Weights of a small transformer language model: MLP 512 squared ReLU, a variant of Adam for these matrices.
Each number is 128 + 24 x the weight over its row's rms, rounded and kept within 0 to 255. Layers, rows and columns count from 0. Numbers have three digits each. The size before them is the row's rms in percent of the matrix's.

# up: layer 5 MLP up, 512x128, rms 0.146, rows 288-340, columns 0-127
# down: layer 5 MLP down (transposed), 512x128, rms 0.137, rows 288-339, columns 0-127
up288 100:089144112130126114123160108160130124113121108111154155116108162112081097111086092143116117145118105137130133150133118122145154144111119138084120131078183155120106132156110137092121116123113091083139118157166150107112132112134147124116099074075118125111133160111127149170152098080168106136146149120128142125117185136145122125150124114151131131155079133129111108192117173137123173128123
down288 103:156126121120164111140106119139145139144106125118186056142116132093129181136115182140133075159150092170119111130119104135123108092105098093112151142138143156184114128092113137158161123104109181136151149154142130111141085139105141142095129101119126124115124132129146099094144098131125132127093131142156150180097136148153146122077139087132120132127116129140163119152130097119140110110117
up289 113:135067133124156127091150129139118153118119139114104139116125079131124110184098124152136079145114158113118101124136120119135135177104162102070094138117170178126100152138177111112107088147165168111147106137152150132108112143127131127132109124096178125146149160124134111161136137132109142112112162148120091146134128082135123173139102094114098147123103159148125137169142146141128165106126
down289 113:131143113109147112087127150148112087147124134108076146071159111132135117092149139150164109142100118142127132116118151170156099115128116138149125122156143133109174102116134132135098125103137088114127145090103201143116126160119141097155143134150156149141081145130141142137111118150147098111123184088125126122145160159155134130173159120108109169142136128132148119074133122135135109067170
up290 106:163164135149163141080140147162103124116119155063146145167101130095122102161151177114168133150130115142119102121159071147168124166146102150148142123149169143123100113117137129119130093144125095120163128071136094118160115113122159177130114117124173116078107122141121153132117120118166097147107136132121119123138145100178141116113099115123138119154106129108171118131140123132140152123099
down290 108:084141096151158120100114139149152110139110104153121130124124099105109095109147131140146121105134168114138172159104098089132100109095164104119144092123145171168085126127141117139113108082138148137143104105133072125138118145114100094120153068172118129133123081099133141119112141146151172105156108141113146100142137103080141186119134105118156123108181101132124121130143103135098122124124
up291 087:151110107092113114125129124192128091132141131118122138095109108126118125099165131114140122134123144095115086090109112079117127102096089151122144160090153124104102143092147136112110107076143120165113168125090096115119107139082155127133119107151154176119145111105094155176112142113122170107134095102130134109114134114115136152121148131112181141131126116144127142140155090066138107092110
down291 089:114147100154157101111132178083107157163095137141113091096120143117093130134134139083146130077124124161130107121103161125148136100146111122155138114132104100100122123103151113140116118127126129141139129073089143100131151120137157085127123091134109135108112117156161160103127148122180093137084069132090102133156144160136128109153119097086135136135130105149118155144089082139130137087103
up292 100:105137115134097109125139108167140174135128139115132073119155120114110083095108159132107152131153172160134079113139133129107097100152147130123119179130140121114124130127100156160142132115170131139143152136112118163087128142057109139147129108143142132145121115084133075178101111099101134095173165157152137079085139148123111127120091116121150111120109156097123125142155123144140101121114
down292 097:141153121094130147146095129131115118116128129109157107107138120114112110065101149131155103077141125115101123092113165099174129160175047123087150145132117116130138130140109123106170159178153135123158117129117106105078148150119162140146125102114138125124101098130138112176116132142173142082106146115137134098089165134133129156068131125111134135140114147122127140126153118110154154143111
up293 110:109151138131092115147167088124146125111123106115121072149130155125109154144102122120148119152151109150149131141111094130117134159151089097099088134169192163100101113118153137145126093089139137106162166110129087103131094136102134128147121139110134125087132092147126157180149143110181112110125166133114113182165155122132184142133113123114110108105125108119154131109156107134112110127156
down293 106:104096132131129138143130074131083094114162119110117077139159104119099131135092181120135101120101108123103147131124148122125138120136129149165090108119123114145118098132072150130104124113128147085111078114111131183122099105085136147137114117147109127132124146131098145171145120104119152119147169129094067127142162128110120132108103120159144089102152137096099112127110083132151162175149
up294 112:109167105135130132092135123169135159133142135140139132125138124125122111127188148077141134140149122157115151103161099095117121110097165114104135138084167150152153137130099158106107139092140151100149111117112133096114117154096124157166152127109137136091089116096154090136124168103123154100096139118150097117165159102108120151089146144154099113085096104134089120145084110112132167114167
down294 108:109104163107121145112090134182196191119107121157134121144116133108117126131115108158138173054144147126157126137130170116134117127119156165115124139115128133146123113122133200117127133135156161146147112139130139149133090131109156150115116162093123117178111125128107130155107133108124111153163164110159119144110156149103104083122117131111161157121116131103104142144156123162118081098114
up295 118:134148090108115106140170102150138151070106117107133124142148099099128128167153173117102148120099175145127106070158135134130124120123142128099084105092099128136099134146130157138096157130130122089095137142135137117136104111107159155139114146132106124126173099110129072152110179162157074137171137106162122115125123123121131103151138166126139142139101142113155109154154101114128103085159
down295 116:129141131129118110112171143115148154162151147073132136175181134123123142114152131080118139134119115107139151149121139169106143085096126137166108130117110099120157069151126174105170136154153151142096080149110097139134129171093153166136101168125144133144094138146134130104138087112156134095114166111137174108168142137116167091133150136123126137103115149126130148121141122124114148156162
up296 037:130112109119169143088151108142119168108126126117115070118149118162109143134139155142124048161110135148135115100137115118124127166130134129103122129127136138140147163123127087141171127044117128119135137122118168141075088114126131101127157119104134154110121125103115092120135120125178111140162186153129135149115165143146169152135136132140149159090098124095142153150104137090139129096126
down296 031:122088127138159111138106175183110096137135122139164102149116121133140128132158160162132143141114143139114127117088123158172116139165124146115135112106136101159111105107108134145083122113102125144148156140068082126153154123184088121090120103138088116126153114135115187089151155155102129114150128131131142101128112148108126129118163141136147105161123102125108105114149124199091113156122
up297 111:111170076104117122105135116143164128092088158085119081135117121121118184144098162132121127120117110135122115104114098116127129141151153119119129136093119165139125127060110119131166142128160105139155116107154156129147129124119110134133110145113133147127128131150134142157106157118110117077159179123144101123086155155117114110088081114158148139162042149128127127127144167114131148098124
down297 107:150151126103117139136111086135112125134128159123172146114112148094128084101103096112121120119129113159162117136136117104135121123115115130165148156149125110151127115101138178155173151181184162174096129134128139130087115116145132160166119149093130143122080160151127126088136124134153145149108154151080141086133097105135106120095124127104088146128098058121143160139148120160108113128126
up298 107:124150149155152126135145081118125104107161120119141097132140105170135095130114094115124073146089112132172134144143111143172136118117146113095097152115146161105167173140124141178093129104116133110169094124119141126104130136110169109138107138155126106129098127124124096207121141096161111072136159096151131172152138155167125157137129117142145130133114102103097140120123158153136147147131
down298 104:159151161090098148101100101095138104128089096121155121140133159114121108130150142104093170139147108111160124110151093115100108081104110130160138122127101136113090197106094097111114116117145178151162120132133136125105112170111145095134104152161138137148140133150154128116103104118143112170119139087128181149129116143157110126110133134069101144119164165138102142123126156149100137108134
up299 106:115096066163131135109106119148109143125114167107155103109104114135128108124127120126126085170136140138148124159107150116096116157080137112124162104088133122136112159122165121139149106111125151162175125135140099091135151109128130116103092115085123158071173100109101125154151106132122135124095119115158126117130113090138184124126143163124167115106158147090122100152156123110158097119178
down299 111:162083132105111122121145127141130136139161136130164151151143111126098102128138106095102079140136118075088132109113091155106145130177128106121137139112132151110120126113093143104154081156128060128157138118164153111134089139134110122107097146142149093125123151152115127127130095135091105094102105103117145157138145116148142116137143121173039094145134146103135104105122109151123117112088
up300 091:137108145117127158134097134135125135122104122145128160141120146121085143120118165139082137133127140114129136110118092122173140153109139129097146136132105142214155211139123139141083125125179095120145112114102149158159072163122155148144127112115119155143125116092125158147122103152131136131142100136122149143114147161138104139164103124118164116111112168137111103144066112130122156090098
down300 092:113102135087094154114119091129129154132150114109096092123153096161104131149123127101084130150177082090118134133088132131105167133168134140093138140125111137116134097131172113144131125143133173074110111144111114122124158121124128115106121181130117112130113194109133131176092127102090128118119153104133119127109190147169155103141131139157119117170127145109114142105158147132160136095135
up301 115:093124110131099147119115130132142156089124134114146144098108109136157150123136095125116118138138177159141063143133124156136106138106115089085131102166129147162108129068108129116175140108116122139136125112141142132130072105101143139200101141123109118095151136140101132091108117088169062143116126143130132109171147137129136112129068097145137135150138137116129147128112162149162102106134
down301 113:114134144154113133136113121159147120122159162116150145106099151150146116120145090164128083106105158149144122159150149132170125144097114092139125163135098132138162156117101081102157112188109124142135162118078126145141135128146130139115105123117103123119089121125160133172092136107143120134113110102109114132114124126138071127151173079084082138123098172132113106146107139170148122120074
up302 086:135137072124114156160106137163137108146108147093096129146122118148114108114100104112104111152126102117147129097118111119153122106140124122144149098153124163145139165120135147169145139114118126148105217166170160117109143121114122104148128165143136100144135141143115134160091114158163129123193118088126125126104091104091161132112104114177138187119106147150145137130114100114144166114138
down302 091:126107114118112109106120119204101099179133164137129143105104100128151106125108142105133124036099147127161115145138115099125148108125129103120075146138116121132132164137107158117120099143148145127141110114122128126110130147094143155132164081094128126139105141131132116083144141157139109090127118108150143134103192167147119103119124101096085169169149156098138150110144144125141116145127
up303 105:113137121093123144080107121126159168111132125133119117184145155118102169145163107148137125130086134138164153093174121119158148184112108134099089148121146107091157104088127127095160144116161158151119114139118128141136132132109181082137120147128177155112117153116114133102125096096141139106143140126143139183144146125138133113118165163181136130157115110111142086120116164120150122134157
down303 104:142144138106114105165128103050133133156133120114113107108083125125116151125140122132143113122138110086112131146154138164105136094146123100133125091106165079086117112107102068137124148118132119154096119130102125116128149145121125085181147105134156141113111159163124115139114169109183140125184152146124163124116109129147132124158132126175107102131178115125115111098111147132131135099181
up304 102:149137113053136167125153127162109103123122134107141152141081060107125140134147130112133087151097100103147125157171132131153139140111143123129127176140146102125148125106123100124153120119088115199120105151109127144123119145104100151141126148101160141126170145094144110142188114115143112115125148150089119114155129112167105123151145175155109098131127093100138176130141122129126139162131
down304 102:135148161199090131095086155081157150082126101103133115145126140102121118153118101120112168095105128154142147132133087099096143135090167095140106158123115132130101131121112166164118200118131163138137110125127060159099126115071153144131110130107111119154147150120126131153119112089099136150141120117151118143091139115127111109100130104120136109124137132100107098140132135107127141110153
up305 111:133136154101114108112147118143135133109102095094112143114092174151108122166105113116155133169153174109127117140129103153093150145169134107133163161162151122138148167103125128167123130133148126070121185154124111138123126142130143083172156137165123132107116115130131128163107102110162143130148160148150160111156171155136107154085127130130110134100153119134144165129135178142164088094140
down305 108:137121118162125112127098120150084108117130146098156130119124150086135157137153140146110169107129167160125084150106105121166130103135119107144096122177104129147110131108148135163131127115094162132137121125046109159157131155130146113143151090145110159138168125131104162067173181145101140140168093145119127109159110139130131122136088164119119128136143144126151107126125163105171150127128
up306 094:135065130086114123113143119145169174131105115088087101121140082139106060095145146132141130128142129104187095097098149097136096125133186145133136111112137115102118135144156115120095147103109133149124156126148119103131119138069147109163130151114131123121144126152129139167135138122147110096100093103091096102097140102158129115149138111093134176136130131116155125142122117151096126129094
down306 096:134108143134148118102138138137113127199098130173160174094140173134165150093118184104177138076173124095139126114120139136153127095128135143113138106126145116136107134096122146103112126117140121128051130125140156098122160123143114122153149111124135154162102090104145129083152147144141138170145125141100109109141126103110105147140138146092123140143114168152155161123130124123107164161150
up307 112:105156112124149146119135130132130113120073131123151121130137118149141110143155103107100068126107132126148158096099101154154096141099128083099091138095132190123147140136129091160129119123083134125118148127140135126098125102137099109117176137119099108106106189113080122130122132134201100118116157101148075134118101125164143166135136123142127139116149153141130175142114149125171119146158
down307 109:078097099119141111160139117158159159085130139112104168126116121131131142153138139134094141128137159113159127108160151119133129134141093126108145134148138100102140112091100120102135109104154102172140130147066117110188143132116134171180106148068152145138148118103175132101121092130122092142136116162176135143165128125146153158130131168147116163170111163121143121119126108137121124131164
up308 115:133086109122132127103142114171131110127116115111130131111125087128094170113173141124147109138101146128124109128124134130088105131136097142142126100142118167127096112109140127111073104096137098114110141137146075089103121116096108115112125123155144115135140089119116139123140168091147185127137116145143173169168166126124185182080173109175159124125114148122149112152106156103129104133113
down308 102:133137151073125133132145101141073151133152140151122146122145180146169114115095123153129097121128120100125140124175152131137159130181140135122133134128124085158179144150133090116196112153084175143123095117113168143150149133129130128153137154114106151112113143166139113117142116137147107148138160117076113070163112134109094114149109168123105153106136154140118153115136098129121143160112
up309 099:087104110108123124155094117123127113106108149123089125114133123129104133136150115140110129131107175079155130116127102118095146129105152109062129112122203124107130110112123130140098137127172131149110126157113123112124087127141140094096137088149128128119103115130098107138099132141147143144150156106106139152100151089112135181160135134118134126114138153104142107125122162087203162140197
down309 098:096110155095112122129127113163108148094165101128129127129077139175151139081144141109102141067132140128124077176102133123106133116143137138135115116097146127131134139145112138124131114145178131136104146111124143153168120165145122135119136127141164124128137109141109162137101122118096087180113133174132129144123158091174138138097094101124142109166108134160153101051131148139121154130169
up310 085:133146119131146133164169161124133139131106157103110144106141170152146159137154158143119096165149161152138121155148107110115127165105130114125091131101138140126115099154114083126109124148102127126176087114117071112096127141114148129139134155117122147139099159094121100137106123152126084149141096146132073136121147098143136124129169080137124099104168155074144169155115148100187143135113
down310 090:131071148134110107107081171090163092141154100132111155143160127151131159111113106122134172140124121133174138114146116150134105134144163123131176135151126096114118127152116112117101171116138125136144155153137099085154099149118174149182147136108134121162133116095120149082122187122107162146121145108122158124125113116107137149150116119159143141154100156095100147125100153140072138109108
up311 097:102128143109140151166165123120170180121111120146128103102147106126129112088098156100083090141155093143122106125132141164109148136122132122082061143106175146114133115168133128123119150130101111092141112140142089137092132160081155151159126110137161107093138117129126142151169122104150130181150088102141129120094147172147129142144105131137143147101107141102142145164117143105100128103145
down311 103:143151091118145162166114122148108127175110155163135164153108085123123134144176135137093160068159117112129104158156124134136142115102120134095136121097111103101126142107120145127130089138128144110133132166101131104124104170115101199133120105091149141141157062116140102085168130122132100124144175098113140138102131163115128107127141155103117100157114134145127111134163117127158120131090
up312 078:126090145128178125106149101142147154110167142127169109107098128152106123086120113119148139141143112165130113123131131112082126147079131145145128112149149097145138153107165085115173162115112162135156119129147126170132160142101111127123144147094144141081132125113115132147083090095102152120110103172097095128134163101130152126101173128178114120152153104125122056140117106125140114133135
down312 080:122102106122113154116098126146118093188146136083111147122117126084135101156137106081117105125132111094143104140157107170168145154140120113120140132081133140134104117139072148110111157150153127092133157159133159097146069091136149140150164135155133132128145140160108155096152154151135112116114163134158155125092125187157102128148125129139110077106120161126125147122110127118107106089130
up313 110:107115131061096143123151135161140103123093111127081137161141108140080112126131140130125133135117134116129096114134089159161122152122135164095130081109127148143127156121110165133167148094161103101115130128163134127089130146096125106164120141134123119145112094097125089105109140107167103135164151169148169164125092147193157131109140116119164135168125147107149121135158142124133156084129
down313 119:121139125164090158139149120095099133084069106119128127152171102136157134114122121083163139177125116126149155109149147119170128116147132121132141095107060151109100085123119150124140113135139117111136151107142140132112138145098144103129120125166165132112098144163121123095079125105133186129131116146139153144113131098126142095093141122074136070143134132129100128117154176100094131136145
up314 115:143112100115136128186099071130136114112130133124118100143120123125143115117122099140150129154124155166114100131173116165151178142137154131113173134125154113114137137084117122187158139158144178108086142167135125141121089114115106115166103124138113115149104115131127132135137169165157155141197165110135180115107097156184140117101139113125123148121120141120100120140140142097122098132147
down314 111:159143096090141099123155104150127126128114112141129145118138132108147114093167146127115134086116114114122131152160152174159127113115137108091130125136089124095093120086081067131121132164114142162106138145086075076123156158135124112167098135138166115099142099154131174174100173130137136137154141139184114138144153110150109150132121145090124114132103170117114135114133134117119114159137
up315 099:110150100150141110147140105170124134124082136137150101106173086120139159144145137125135124136118134170096057149139092085105141116134180122160123095079127154128148168133155138098126116092127110133113164113121145112152106100091108101126156101125127099163117112114112163178156149150126128136114113117150142161081123152151113135121127121154134140097095097125101118141109124130120125086183
down315 098:165120113126115153130129106155141120106104110115110096120133115118102147129133079140127132082120124160137094123144098143104150173109131113166111054102097139124125117103114136132166108123118062121109099115145159113120130129117113141097124114147120125138145159148087143137121095056098115082109110141098105191138136110159132134148112101148165137138124117151101097120180147125150110095126
up316 107:117113141113152134115130063147101147120124092105148115144133172142134107132158144152109089126136156186147115078109135099146137139121117153105105201119132146117139114161142145148147129165155150120182154111068100119131105116087167105117175151135127099129072122132119097114151115129109149100135150130148132080118158138096133143117133109142093138135132145113155114140153099135134108099119
down316 106:126143165107083088126128125115096152100103152093125153174135123178174169148117133128121153164143129145160145162146161164086139174134114130128150144138136118161118103117135118113127107102158121112100095095105079107149108152117139101110167090143120119111142108174110121136114162113127117133153106116150116119094091096083137124137114109128102111144145135103144097123060144152143097130131
up317 113:142108110091123121115169112144108176098101157124142106106124144155155150122103171155115138145140130106133101121147182116093140137110146071125135118137086164148112174085159113158126111130102161081157091129150161139137076156119171113149107099135113134091139106160111102147078143114153136116119128095112107125137171125124136134119138109126167125137104113129105123154112142070114138127123
down317 109:133108094159163139108119086085151138098130107153074152112136135154109104094096099094125112125097119125162141141124144121168096114156169120169099086132063124107127102140150143128107143118158144159091127144088129137102115129081050161124126152098131103157133157103145129156127098146105142113128140157092145164122096131117140144149112112102114110125142119140135122131127128113104117160108
up318 103:096134136153074145149162120131160121103118155132141151134160129165119132112121156114179108128164140159139166125129091151160130116150125133116108104160129129121118097147121122103137151132131162151128100126088119098148123150069137111129172116120139156132147134097091085133147144119128131123176097168178155120138110153101158111145098159114143157086114086145091141168156123151150101084138
down318 107:107178181098106152136086126091177110104120130111140124098117133090110040125103094137110099174135159124132135151139118160129093164116167125114114128102139147124105114136129146147159111110102136132119105125162126109094141120109143122148106152108117143118129124100143124136141141138143130098109173142135136112160100125153143093166121113147130111120188129142080090094118171100147124151147
up319 028:119084129094129148115123088161125143095112141106107098148134101148117143164146155130094054181129159163133106138128139119096116160105137131090142142126139148124144172114174116144127107072139135121104157122121150134086115120120115083130138129081128171121134115127119120125111123122179114116151162140116114108138157160130163166114129145164154159122090126094114132170098141104131123086143
down319 024:115094127141161088118089156176137122149103156122136134117122138079120135109165122162137135104114132160122115122087155162157147121147131143139136168102132107157108127131103146146118119116099151119163106132061131125150150135207119163091145115144105083126156126149105163148168152145072106126118113122150176105130116140129114136096112125094158102125086135140094112133140134137143136141097
up320 099:143162152101099146134144126149145150129162147121107100190153100169150128140166117148128109134136174154136130117107140130077141132083150190128170147075154119116169147157116126143153131110133164105160132139147107134118097142081167093128127129104147152131133126137165115168136140105125118151133163116165133129127143104160099159101150074108117126131087121101090150144113115128119107124129
down320 095:119124149136168144163093155216109148171125135124109097129124111113151110175112064134111147106106120145140122135134115166134111194129108149100129107125153079134134147120125125126141123135119139132143120153124135141122112126099138152104151118093097129139207067147103120161126122125119081135156129149150131115105129126138142097170137117125151157118103134105135113177148106136131145104139
up321 105:149113109118133139130109130132160140111086098091087115094093123109132157120146123138127159155123144157128108152100129098169081111124159074122133129107153103153131125145120081146131074115118139156119144110122120149120057153130111155168116138118117130090116113106117144124134100116143113110125117147110114122075125177176153160141125096119134120115100137146135148122124146076072145073111
down321 107:168090157143146107126178135161099139093141137116139124129129121133117167095142129067122134139091131156129121144132073136163149118118144122113148089128126179141186127146114162096112138170136138138111137095131144110092104091093116123156158103169194143154108125121149125119144119123121115113131150153079128117108144127156103177124117145151147128137116137108117115061166121122139131127141
up322 092:133118153097138093159101156111123157125124155142140106157126123112163140139141113133132107138129112135136096108095130044133150091106136163119109161133124083134163128140137157116112123109147179104179149147098111133134136156100136161138162104108180144125148117100144138165118146143114125164141088144136136120135165128108106117116147132125112172121078064143115107131126106092115128076149
down322 091:098140147187085137159119125073171154134152107090109089130106111090104131151109141131111128167175147157144158112106128116151164133129135163112129146105158164109127084088131153189159150137141124117126136133139113123131102085096140127153131150150125124103116163133123118132106093098165095136134134132121164113107167159132129101163132134160138082137130116143153073121113114135112126124145
up323 106:104128143113101170098137086118116143116108122102152097094130116137123157161103122110173088167107104155131119132133094101130126136115113159131084093128171122104152114155115122129096134099121128102151145087105107168141118154100153107171132168105119148061127144134142096183126122125165135143095115127139161109129138097109150151149140081122149115119114131122107142128091174124167102137163
down323 109:078125121100132138141107149123101136171122133138118117133126098130092108136189114138117118135126090092171149099142122141130138120107096155174126105127130146112170146123165106131148111155136181129088144093142132103096130132123101110097131113160123164110110119143119089111126100173132155129120142142096124128134148149143168097094144164126111134081114100173160172179159130118114154092099
up324 105:119085102120118140079125133169121158072126115128143099138094166140157122154123166143162138141111165072134136134142164118129155167114184093105151117117137135140144124159159122171116118134129173141130104102135159119132110156133149128125147116133120119061115125107131070138101133120144176111091110119101101077123095105126109130130110161121143126130078122149133129104111118151143134142162
down324 110:156140129152129148088128131113047127136145128133140142146158126158106119139155133146127102175116141148113113117099091199147165151139142144170137118136119115150130114147120161108157097131117118137117132133102111167092136144106134119115112090139144121168141147122146142127123142133119152155100165121132180142117148163109122162103165138156113115172138110114087121127088144106183119082077
up325 110:108124131112105128138098093115103134120121102127115120124125118173153155109155122125193090182098122146107122097106143127142128138149104109123095124152168140104126139100132065162127115133144164114103143150103088122098112150105101083150133156137123088071105116141146104138118143115137125127141123080149158156145147133124129141145106148143114117074118131124150113133121207077137134109155
down325 107:150123119124141192125124162120093157130138128139140097126173119125124129088155102117135123080145153100124109144082111129125142130127116123141136109155115181154143101074131120140160134141141147117160117119130138133110132066128138126133138117112084129147137140132121142144183097099193086130085116150118145126125119138148092063106138089103144151107090083142116112122127126155121156084128
up326 089:146150097135109108137149109142115195115141121134055090135113134106120114124118140107133092121122135116107111101145136144104105105147118102138121108166135127144149142093148135188127132144140079112146161121115090113085118107126159138131099123159151100116133132158116105141145118113139111111127136085108122098150091196152114218133133145133155131121092120122117164123127162158136129103139
down326 092:118128119116139127137156100176136137172100116120139139140137100090107151126119120088132126059128071127111130151137129116121131174116066136150159121135135150114117123129124111114129091114136095095133140111108157106145136123149070130141125122085120146167145090164117136101148130146155148111104156122167102183107143110117119081113138139121125156135118170113102150136150100056131146097111
up327 104:075116115139118175104096099134113112127128133098155120119127081134166121136123171129110085190156142149168108155189141091109168120151140108112101133153132154131121156111152116126132172108121157179103118146157114116089080142129120151097153155079125131150131120140144097136141131136139123145130117114126143154100160121106131132125129132138151144148067155154102096138113146092121130098146
down327 106:114130122158119143141074146061141120123143122142139131065114144130128110107143133128094109169157093179161089113108139110137127145141154098116124148114112144146094117131139135174121162133177111149144142116091098123146126117092168123168152165116153140136144123123171112132137125110106153176106101146120159138148099158135102159111127119147122067156138124148094120130097160110112145102164
up328 079:095107109139104132168161141118104140090128103146160107160102151118149140124112143123102123153125107118128164082149144120161135143088109159101132091086098106165131102140137113132123115133107149133122108138125122098113132152121113159155110086152143108158177112072081094139137163145134104106157123115123126173162113170180178110132111097140130138093131102116148135133110136146142137081166
down328 076:118126146120132128129143135133208136114113072133135142091110128114124092083141127136126128160079144113121141138140147156146152147145138110110129087107201133113087065088125138131105142132173116152117147183131124127095090159100126134143115122118143134149076101121138119108113094126134156140126159119111124122138164143122111144161086135118174143159147114148102127113119075141140129134118
up329 106:121124139157126108140147123138138174108105122060090105117151084138092147130102125140115100129139152093154109179122096143163144121119143144110166097129158116115109144119149102141104175107138121115123116161093094120095126143117102098142134099131143170127138116133121107151124112108111182172131139120094115123093115100144104141094162143118127137109112129105105092133097166149192162117169
down329 103:117108101142089153094114126157142096087129094089151118127124158130127176121131058124124087087141068074165107101125117165114119167148157101102119118105147147119127153141127146150122118170140120145131133122114141123160163154116114138153171092123124141120158097129090142123122131126158125164129135139145132139123146141166127177112127121169113058091135127114144108111134132137123108118149
up330 086:130148119140130120093165123124095191127111127093100161128112092145097139124096132113099115157137170131119141109136144137124159173134111175134133146141130129121104131129168145142141098105109141119113088131149128119070128128129195149116117171134148103114123155126141115139086108118151126117137160134119077142106143080179097129164117147159116139158155170111116138128131184140094102103105
down330 087:113139135160132164133118130081123111203130139187130093136189107133165111166149112117144100169169083108122144084139096133129123115128115108140149139094114102123142120151132123164083128056126131120113180126102119095128093105140109109155112119107127127133128136145081115109120147168105129169156125098126140120115118155138144124092142106138134103115100108096125151154141125151132137127128
up331 110:106131137144137122161118104159104167115090187124081123165167108156105133141142128115089135129119169130167156075125140145138116125158090161072185143164176119141128115092126148181118107131125128122113117127108154093111096159128135134148134138166146138135094147142092134135155111136128163128124121120167125123137099112159134119150111106136081154109140115099111123122104159150153129092108
down331 110:175130118132117148149112092119124140122114142141118123098141118139116095119124152117081118153140097117147149089144149114107105122139102100153143127166088109137146120153163176120134138138085180115096124103095168172163123106106107117059144131140125170146117141133101160136104127159137125156075119118147133150161067121128114151079127126123127111182161131148140096157118129145141135115151
up332 115:139124179102137130169121132141148129098145133135127123166121131169158125113153123152107150126146153152119132084125138102155161130108136149075116145116137144135137127136107108130117153143097155108118162152148122126083153097087123152135091132087142177145118126108155035137148161167141142139162151142166116120146150103135122106089130176176128154153119129109129122135137140082149114108161
down332 110:074098117137130117113137136161156148098118151120120130147170142051087131111158086110126099076150135113166096151146155151110146111130130116136146147095162112126106144133105174134094163116149148135111141102133147156137117128093148137140122127115112119137158105106138155143075175104164137164147058112120112150131134134124111091130132085096126134123114135102123102115121136160104153116147
up333 096:151118109099096168098159132179166109130141133095146166135130105125094105164152142126111076135102111156119127110132125132146127142134131141107134127181136112113084143104113098122122131105111134154127149121166130140132094135116151126081148099126106133081176125103124151090108092161181080097125116101096131110129141137124117117114119156121144178118107127115150137177096113163180103143112
down333 095:175145113167117117139159148103148122146148153108141122153150148170134118216106142107128153135177122127127148148106135136118111148126156132094096121148147130121084138142089097180112132134138156158139114132103124159093107137099196126142129125102128112121117183129160156137099141111137141148116112090139171099134145153129125132158106148147124098096154111123140082119077112113138126132129
up334 109:094116165102102150113127137162140135126117115083130119135122094133096142127183159168116109139135156129138147106131122088133131129135116107105127119089115123101144160143147124121107098138111159075080112100172131123102116109122178123111112137103135125086129086111138133126139142147115108158166116103153124107072186142119116143142120160145177161081117140150144117158114135165137167080116
down334 105:137135123148137153173083120120126111162147150138117120121107083137140119090116129116144142099120144151130139128114126111122112116145072072171114197123154108115090150122109120145112126071100100122149117155138081137145133142124154119100130118092109110129153177111149131090107118121077147140109147078134113138153115139104149117103104124112103125119169160071164140107097113118107104153111
up335 113:140127120137128153102138130114151136101128131084138152144115094144116103110081151134139102160120125103171052158099143103181103135121171110083152103123133115132150128147141113121114136110131138108119182152139161130132090150090148129183109112126109108118101112141120154154116068095109080094131088114089145112136145163127161158131097131144136158147118137111129115132113124116166103114148
down335 117:143119149154125172121128152131136147127140106129082090101088149132143076107100130119115161103172131100135087111099082148147165125165186129127109138111088145152140121165105141125142141102177121165130086138143151131126116149161159113138128133127103150137153126135104151130100098114084070134111136145130164134112150133121144085125089125143095102133096119097119122165107101120106145157151
up336 120:100144166135119110135109120137148134105085143103103120139134116183086120163165143100124142127147125144135101076091108123105120125112108133086118122118119141185106151077123111175146098135144112088100141124172163136124110062105139122148123159121113098113138096150140123119104135167137074116160153100128157135106156183136155137141120156170134121116094142121133122142162139117118142111122
down336 118:128130121086103116089141091108153094114144151129130121131116115134156118124092103093159118145134106119108136145099119150130126145105169111124183118095108107168161118120121128161155106107119116148141145113138092140137177136149115133117111131183089112117152165139075120074118144127113158125144137115102153112093114100129110132146138123153143092161095143117170157062132122080137141172100
up337 102:091115119156135153142100131120163142102143115141129088109164100122139183098125135122134076172114101140153108111135129108105102139139097136064154118135086090146128149092160125131120136129118156157115126169125151129121087080115169136141163153086153150141126136115141153089112092104144121136134115070145116088124150170105129145113082118155143126122128134163108117118131157099122090140117
down337 101:117138115148176182152144145097168142139103124129134112152144140132122153154170080099148080124124152107111140143069124164091140111144123148117125124127137086193128142093144152142151134149133149139177117098146133112136124183103128138130118114171065139133113128160124150135146107128137132160137116137087123145111127145135130120121100172126126134104150128146131126097115142136123148196173
up338 101:133137147144161115160154114136126118131142150144117095110145088212104124104121131108135126114125133158105146107134139084133116098130135153117154131108146107117111160151176097144135102066115111100112118135139105100128168083064121124152152111098145109126145210088138107127127162171105135154137116106139136157122131120152125127103106130169093148133118113116119126139126145110103099106160
down338 099:157134181169136136113106125124119101116122096099147102162138118115120150146156097105126113080138123107124097117149090114142140146101163101131100125141105164117120123098110162115145090162096138131084116143130138128127099144124103168094123087155129103142147127134070087062128120114114105156121126166150103124178155164157124110153107117114129104123107094125107106103175171141121147124122
up339 102:104139112131123110103134122136146174108079123135108158147135088133136167134151162149173098137139157111124117102092086102141141136102146113131107118100137126111158116117106135180117119115107143082127131142134146100102081129137179153132165061122135091122134120142128074138144102144126080116103170149128116143079150110109119147147130144143116159123141166093142110099106154118171114117155
down339 097:124145141137087152211101105153120122072121123125118121137121120126147167111171152107140073132131134116120101140091098121085115148139104139125124173130086143107146151101085131122140090112140094119131147179139114147117130131178142099143129123117138155160141096121099142112158146145117118118136078090170105133137143168114100129097114079128108114122154147149147149163137133137115105125153
up340 118:129125085119113120146143120134121123124090115103082095123140120106158094103101113167148152153118137154162147133117123146147152123166091140099124116124110148120127149143201154158150158137141103091112187125140137111085114161119161114155143109100176137155124114124115146139132117080154158112126199132128143133164140135149135179132131154106136144117101117065126147112121134142169130136131